{
  "num_hidden_layers": 10,
  "hidden_size": 384,
  "num_attention_heads": 3,
  "num_key_value_heads": 3,
  "head_dim": 128,
  "intermediate_size": 1536,
  "vocab_size": 15576,
  "hidden_act": "relu",
  "norm": "layernorm",
  "norm_place": "pre",
  "norm_eps": 1e-05,
  "positions": "learned",
  "qk_norm": false,
  "attn_scale": 0.0884,
  "bias": "none",
  "tie_word_embeddings": true,
  "parallel_block": false,
  "init": "uniform",
  "init_std_qkv": 0.0226,
  "init_std_o": 0.0226,
  "init_std_up": 0.0226,
  "init_std_down": 0.0,
  "optimizer": "soap_variant",
  "learning_rate": 0.00344,
  "beta1": 0.95,
  "beta2": 0.98,
  "weight_decay": 0.15,
  "lr_head": 0.0104,
  "warmup_steps": 200,
  "schedule": "wsd",
  "decay_fraction": 0.555,
  "decay_shape": "sqrt",
  "final_lr_fraction": 0.0,
  "batch_tokens": 262144,
  "max_seq_len": 1024,
  "doc_mask": false,
  "train_tokens": 1335000000,
  "max_steps": 5093,
  "dataset": "wikipedia_en"
}
Each number is 500 + 25 x the weight over its row's rms, rounded and kept within 0 to 999. Layers, rows and columns count from 0. Numbers have three digits each. The size before them is the row's rms in percent of the matrix's.

# v: layer 3 attention value, 384x384, rms 0.114, rows 215-239, columns 256-383
# o: layer 3 attention output (transposed), 384x384, rms 0.0997, rows 215-238, columns 256-383
v215 099:474425510496506525505525502503479540496533504470513541498506478518511506515539521482506473486492495520462528461480492480537462504452478526506514469485490472515515460490493479531424506491530490458508511517504458478537509461465508496469499503489479493528525479518456502514462456529507531505476482542508522491511520484513498519537469501512507519498555506486497544507508467493526482516505
o215 112:467534505513477475487528486458500488507472500509513462519468508521487484520438507512458506480515486494524512571492472499485518482552510459460513491449477524481473540507529530505555510496536512506499483501504528538468478485489526517515480536509499496518443509473523495491511534473478495481462510450506506497487490505470480505484547492494496524488521510534490490512513537510480511477510
v216 100:520505476519502500517505471508453542465536514499529517478533509485494472503462524486531544503537505487511528504487507517507477485492489519490490469487490524491500521475497510522470485475499482527512435526447482515502496540518486446509482465485511485509526497475508518547567507507511488521514502508545538517469500501482508456472500493488538499511465481524464522511499517526507516492461
o216 111:492521543512535497474506498511500491509484471462453485529474513490489555476543483527466514500503473527487483506514504490478463516518479491487551488484508475533536466539499451485492501518541484502535485494513527512524488485517523558490537502483522523485507520506493505502412511479480540498493548484491479520499482485533511548507492481513484542491537490543516472518483484503477501469507
v217 095:519490510524498510481503518544507549494512531528518505506472478524513505512485506509472523496461513486461514489535539528516492461519488470488497517536500472489491470502534537511523524524538515531462535537502482478550510477496482477448529525488467434465528524510525524463465504565549508526494485565469461496470529511505480497520489538500468552498484489431516479530513495488515445524505
o217 109:458536496480469486516520495446477466501506498502524502469517529493509454531537487501514484477502498542470494489501468486482486497488502473468520540464510522449459503509494503501505479485473507515488461498473504496512452527460498519498491496524530564531495483493460466519482529491488472475470522416491526461535504540491526530486517468504522468494510495512468536469456528508487560483509
v218 102:469520523497498489511536560516481471489482497473513504478458489567506526532487532488485543500517496442518527524527495506509511487476504517497522507446449506492502492516533518488504503503506521492517489460485488488487474509471502497481532479451488516517517538511494548469512544469505527511482442524496501494509504519567498489452494527531514509517541530492488485484498518527484526526551
o218 110:500534456496483497506488471491525510479492502512506482528497537452558477489478461484514489503459478518462479503508521434499474511526489505529484457497532500489483504486518473470485473529526480467501509492491496486505542477503515496518456517541531505504454489506527479558475457480487481496523485464507499493461503470459516528508516480493482486498493474498537514509516522471482488478489
v219 093:513513506503509502479497513539553491518507503469494547460489485486463497485462509462543463505485531533492490516492521454508493508479488554545533470532479513474500531491501489452539492508497515477484478490512458492492525489502514533469529521495502499440499507519487517489490459530472464528511538491495538418502480470539460472499490526476502466488485462498462517489493478451496493504517
o219 104:491511498510513493531487458467480498475458516526528524512526511506534535515509488494455471510495485475514535494517495503485500499522493425483511555502473509524499517511508498531476507496462499494520515493488519488520499438492494551480490485528458503505495502473499525489523508493565512516483480524487491504486507522515514500457542493460501493518512518488520501465561543493523493501466
v220 101:475475479458496488498513507473519527488450508477457569511508518496467479485522510499478458489527489499495471493511502477518456481534486506490476453485487494489545465481453482506466501518464493500504478520566507485484501502499525488526459476475481519490486514483491500499522489516525493502491521518505500507521538509491490537512506483536453522499522468544462458499538471480508532548571
o220 112:503478466530465526474520498469525508482547490492538504480477497535472516516478474504512546487499508471516475532478480489489506488498529474503491495484506517531482492519549486507500511477548514429499545528489482510479494489497493533521485490549522480528480516544519486511536502490494503515499506492465476472499480483516528474498513440467512513499462512450495521484510518475527500463498
v221 091:449516503498481533458486468443540488529541485505508455503508497508526509495483545499505516522501515490494538513475460476523507485516533498509468534498526503485477534496498491531512473475498505515491560494479496468534529466454472517526478471494547481529512475483496508489498498499484499525480499547506537492513528488535463518463514491503506467498478499456515518451509507480508499469499
o221 105:514500469490490489530538528488465518506463538480518527521513502483501484545545446514489502467514524476471471508495501512448488491506498505486502495502493517533510529479488479466463479539487519510518470493520514492492478525547490463477497515493478527465493489522496501502491502489519478441511508492506472473531484529454466483507478503503494538514513525508464489556505485485512476522543
v222 094:483480536510497522471511503419497527539546475514501493475507467446533525491482525494471501475515540507443509516542534443493502507520492530547520522487501513468511478423507510563527511511496440459515519490511512511532485509486494516511480479490519484525489484503508473532516491541492496518492510487481544473462544523471515503486522470497519484484522474501517492478524479486442490499491
o222 108:505523476572508471493487492499526499511451493454507502545494509548461505515499496493500494475505484489558495501465439511510485491496490500478477489501490467515486490509516498475465511482529526520504518512520486485484505503506523476469471525515469537505486523503509506495481540493501486472527507499510491534519455475530498490475496528499426516541482488508507483494478499464576473501480
v223 098:508490499481561457525513526456485502505489494502477493492489509476509491486505495498509475510519449463486512500531563527493511481503485490472494503498512501461502533518493493458492513515492522470499468510468493458474467515506480500501477495525541531549548526549558533483501502522484482524454461534508517502492497539507518489512513568488512457479509489477493487495444501518481465491526
o223 109:490469517514444565479508527526496514481485518519502531530484506529506500526440489548525499494475511508505494518445514508509481538484543506527471500486476514506497492489508473497480502464492507515504482501531495508500479487522514463485494528499497526493485487505501470468488489501486496456545574502508481497516523463489498529463488479503514547473491505553527515532474504503496494494439
v224 096:518517488481477513491487499473522548481527537514504526473516516529519566505494474504449517419517480516497481508521528491503524489500471468489486468516513516447501497451478510501499531458542489525494535507494493512504510460516551479502488507544469478445476489548496485514522520478485473532524531540452463439459535503520530459489497516481491524523532483523522455500519522509534496509507
o224 110:496499479495522469514504475539503489497483523487526519516460506511485492498507505469515510535488569502490534506455477508514499493534502530514520536503488492533524497491552537491498466521472471495522467505493486507461509495470452498515547443487520507520484507511490497497472486494552496485504510508554551508503510497521506536517546477495503477503504518491497503490495500478510507483552
v225 088:518530515515438509517528520475541471528476466482473481489487507436463512509518479551486507460475546491521494501479525510467508481505498527522507494517502513496493492561459521526494488535503461515478474536490526481502488478540463436473515475503444526538502490484483533510521502514479510486520543526494547519505542473513512502554533514515454457507477523489460476490477490461505482485526
o225 102:491497496476537475499486507511519514466518484571497499490515480554506465471523546504477501508533471530499468516537493496545463493483489482471458510514510503516509485495521487476541533513491530493527507478500508495475523500486512527533460481500515492479483487492524444502470467502484541506471508480472510491475478514486486515457450474458520514471517476492498491555515517515485544485514
v226 098:535546542475494464511487506512466514501492491504502479516482514482501491494492472486525519508461540497523511490520493478488488508497487491510564528512488494469512504493553517478545458523565465501467483520472485514479475526461505475473513511491480551523487500495498525503508504494452504486511526461498515481513491537486497472503493501556490529512531506484530532489514519527463470493480
o226 109:503443485503520496498507466502525512488483496531484484497475514507554496491488563505504458507525461537452523508490512496522498506502570519504493506480550493475532462477476526487510540511479531475517509483478503508548477453513496530481492454492515480419508559527503516461493455507527549511497507521513502484487507498530528461513504509449534492452478499515477442510505514486502524534518
v227 103:504497536511512461526486562506453492533494515510458453516502548501465530489501504510495486484497485482485486532489511482502506520475487505503494497494458451495505481543475494463518463514462525452508526474510480462525508497515529476473510524488537544554492493526499518475506472480500485538527482490479482577529470505472537530520484488512529535479490520486534470485530498541568525470459
o227 110:499481466522547470485498479505492577463473489493499546470500456525521463527486509485523489492490486476508536487527558533532494480508500534478485515505515519514466485491488486503492544484516467522475498532557475520473499552461478487478483493496468480509514519522526500536492522534504519498487464494469536443474501485506516464513527545488497473540504498513479507494488481555457511491549
v228 094:458498503474519489490515506462481476519511492482496515455501487512506485444502508463506491495488496483489484529476562488495465492502538451516501522500487476544473522525530494549539501421500480531491517498484512511511440489558552480494483537547455489505508547484460476511466483540545488521498543503492492495519489469466479503514500475515507529521505542528471466494499475494589505520473
o228 110:456497478510470495511506516489487522538505506508491476529485477516446521537483533447511511468523471509473508492533454495502486498509478479510487494479501488478512544444467486501466532530522524502526515506515522508507477521439509501489503481493532484511468484490528469468497531447478524457489496498482548481498549488484497503506490578491541503465543477525546516508508507509446513497509
v229 090:539472512506507512515503519533477508531498496481501519518528527522452523508481520464480511528486475523487541461503520477530476491510486473522502525556534531463494503532516522481520485480531518548510518516478460487523510461504490517492577474504503467485507454482477492470477498483517494502507508468496509514461466466514502467472487523470512498551518514503542448500554522449530537498492
o229 106:488538501506492475514487487507490480459530486538500504487500488493520529512536500518472492491509514487487463518485504486475516515488533547467499513493535490521468507469498501521501514503472498447477532502503574498474478501512501520452487525474476519478489488514483547524486519497501498491499506527525545481495515545518494483538518480461492486480524502506474544495459530565449504492510
v230 095:478506440497483506514488513518521486527528491501472508515478517531503519479465509528494491509503474511475517510497526542530506500496471539521479513464494571483518490491501469531469519542490487541495509494474511454449489466460441495482513504522522491497485497540502493510533515471466469483493493499438491502505505480482464531490513541515444481525519536483501508509503535496496495526513
o230 106:517544497486447483505512460473498502483499512474538517486497505477521497476514477485510483492497529477539473468505492488481505504505538493499501473506531491509514478486509531523540508474506512463506500481557496502502507507531503528504497490485493498496489545439509524495482484510514522472455496476520519533524514528481550502531473434530485507504472504476491494490503455518521476469460
v231 101:501503554500484487503506481501485477454502491508481510502485514436525516502541459525517525506471474493519499537477529493547524490503498530527502515521520479513517510495509505517491502476506473554470545484487517513476437462522538496510479499471523519494503459486499472454539534477513505479508479470494499532512460517486467492519494514476524547486529500572516496513532518507477514498466
o231 110:538487493481504511515491500518495509500512505482508512462480487529471508492489511495516500497484523488508487472561471517484507505486525485531521469493492524495475548522536492513512475506525502450490474508501502497522580497513472525490504501554523495504478530522483504555413486519491519508485512519503498511516492481500524515498526529507483435465455517454521449482512472527548491490519
v232 087:468507460499493509506452473484482527501478468499454520499498474527539490479506450528515487491534480496487516538487527492516510487536505505507425537492445570533491537576491459479474518509498497524464459522507549471455490471540517453489504504521500512524476494512518520486512516511491486493488533514502565525516477568529495466462480518437504462489489510496511498494477514448465476486533
o232 102:487518501493546515497519553475530498444533517511531486498487516486509493492494490507542534414498500514501508514523478501453439517458480479493519494514508473474511507513511539519546525479480481484512514514486475527546510505504481527515452493518503493477515485539480472487494554518515525492516469506458467491457524443533483534521520504505477534486524490511472549562541545535504511506462
v233 097:535471498534521447463519458529494502465486506511525495468501519520497493503473468529515461480521467472527490481493511488486513460525471506514457514521478509479483476497508489449448494487496467452509493482497498476469517492485488496497483508553413489514461521492517501462528507503468480515489533484468530504519526481520481525551522520514510481509517539478467484530525503553515527479456
o233 106:498474514459488524514523541468510487498516506468468510504489548513533524464506504497525537533453488552493536488539489503503478550496542500475538487503498464497508523490510520529518544485501505505528539481508499488529484524506463468520523459493499473490518533482491504494512488496553509509524467510509516502512478510464513492500457475506483490495527508482530487530476504521502502514489
v234 086:493479491505473510516518530533528475509503489516503538477485488515501493499519504496542495457497486478544473516517501528535495524479443525518465529516523499455518541504498524504519474517460531490524512522489482467517521513478501480479537492504538515486540486504515455478488526485508509488454501524476488520562506501507507556541475494485486518519489532468511465476486501481499492528497
o234 106:528519532482541516498452482449489541474540533482524464500540500535486497530492485544498471571536489519493518510515496549487465505503556479499500517501484507492488487478447510467507520489486483530464475484502515516500501498488483528453503475516445473500463512449492527530543486557508476495539479492465492482451458491505511461444518497487499493456455501512482539533461555485490485523455
v235 089:511501498510503507481476484492510494474513543535471515471512513554480551496434502453546499480539482527536476468477530509493513487484470486497548502510562474533478505522466544503483471512503493521534489505519490475513515510508529488516491479512497446470501549483473483477513486499480529491486499511499492512490480501496529492511531490507542491505459530460468477504517470484564510477526
o235 105:511492486489495511530510500480506500545496490477520466540501492469560439502529523574507503517485524509473519479532509526497516497505527503541476479473424531480509514498468494493535500496508509521511488488481498524507487521468520498473485518494514535493535470493516484558498485486540469539486519498516519506554490508508527512511500492490450490475515485531546499489465495481528440472433
v236 093:510470482504509517502482484467498520527495526459489482528483479479499477483480487488502522516513510486458516513521511499504493495501515522511533504501501484471497486485509520492484465499479522433537499514528512527559499482487530563459489497487501455573486478520540488531511501469470516521469506529496499501483505504529517479535520512535515523526469545452495505466461517509536533537475
o236 106:478545498482514510495519501518479492503499474525495502484496523518534490489471501501488492487481491497536490493501473489514518524475498467514496468480521506506510496517506467501544522492520433524503512472492511523464542475476467468565512477493464500491479527503436475464478531511534448494518470467486507458550473508485466509488526519512516470498521480535539498523542512486470526454523
v237 100:490448516519507475487442509524478488503513487504481480496494466487476485487497532489499484509515539496511497513507553498466491530475490513470504513488523479533528503512503526528518524511505476472511507502503506460458538490545507501486507486524506487533523472460592442530486475465478554515513500497538510545524514497496540505494508483493487528523482516534506497499493461496506535470422
o237 108:493506480494501517497498532497497513508481503513471520510518503508513567509506495463515534506489498506488503503484460479539484529493504527539466486518506531494487486520474513496501506474483518552508500509511498522492501554505528463477542522512510497472487501498473521505523526564525461481507516501481524514468470491480486522484499551483505442441517468477458504495468528511500481502539
v238 101:495483457477494417485531502496512505458500523493422462471492518498536518512494520498476500505543496468503483477497523530536528492511503491515498501448463471518498453462522508494504472485507453486528504519511494510518471491510508524506466506507492492510529523486493486556489541508510484516472475537468535531484481499497514510521492480513498492469504563510556503488497519492538542519489
o238 112:544475487545536497479492474482481505530501489468529478523529519510460474531475502553561490500446475568534489490458503459508505512501488494479495487475531492536527500530467498493512506502489556479486507488485496508468512476547485461490541492493518543509489457500475508475557458506493495479515486497489468537498496472465498490520526476506471496532519481514479471539477482541450489501485
v239 096:454536467491501490451502501491538485510486486490490457468518481520499544517522513506509508489472481496489473515499520463493509533516498456504481481516568530496505456486505469522484495470505485499507576513528483498525503491513475484506495500455504483527469503460524440472509466525505469475526513504507491550482530488517487536537530483500495467507508489505505483539506500517555454514456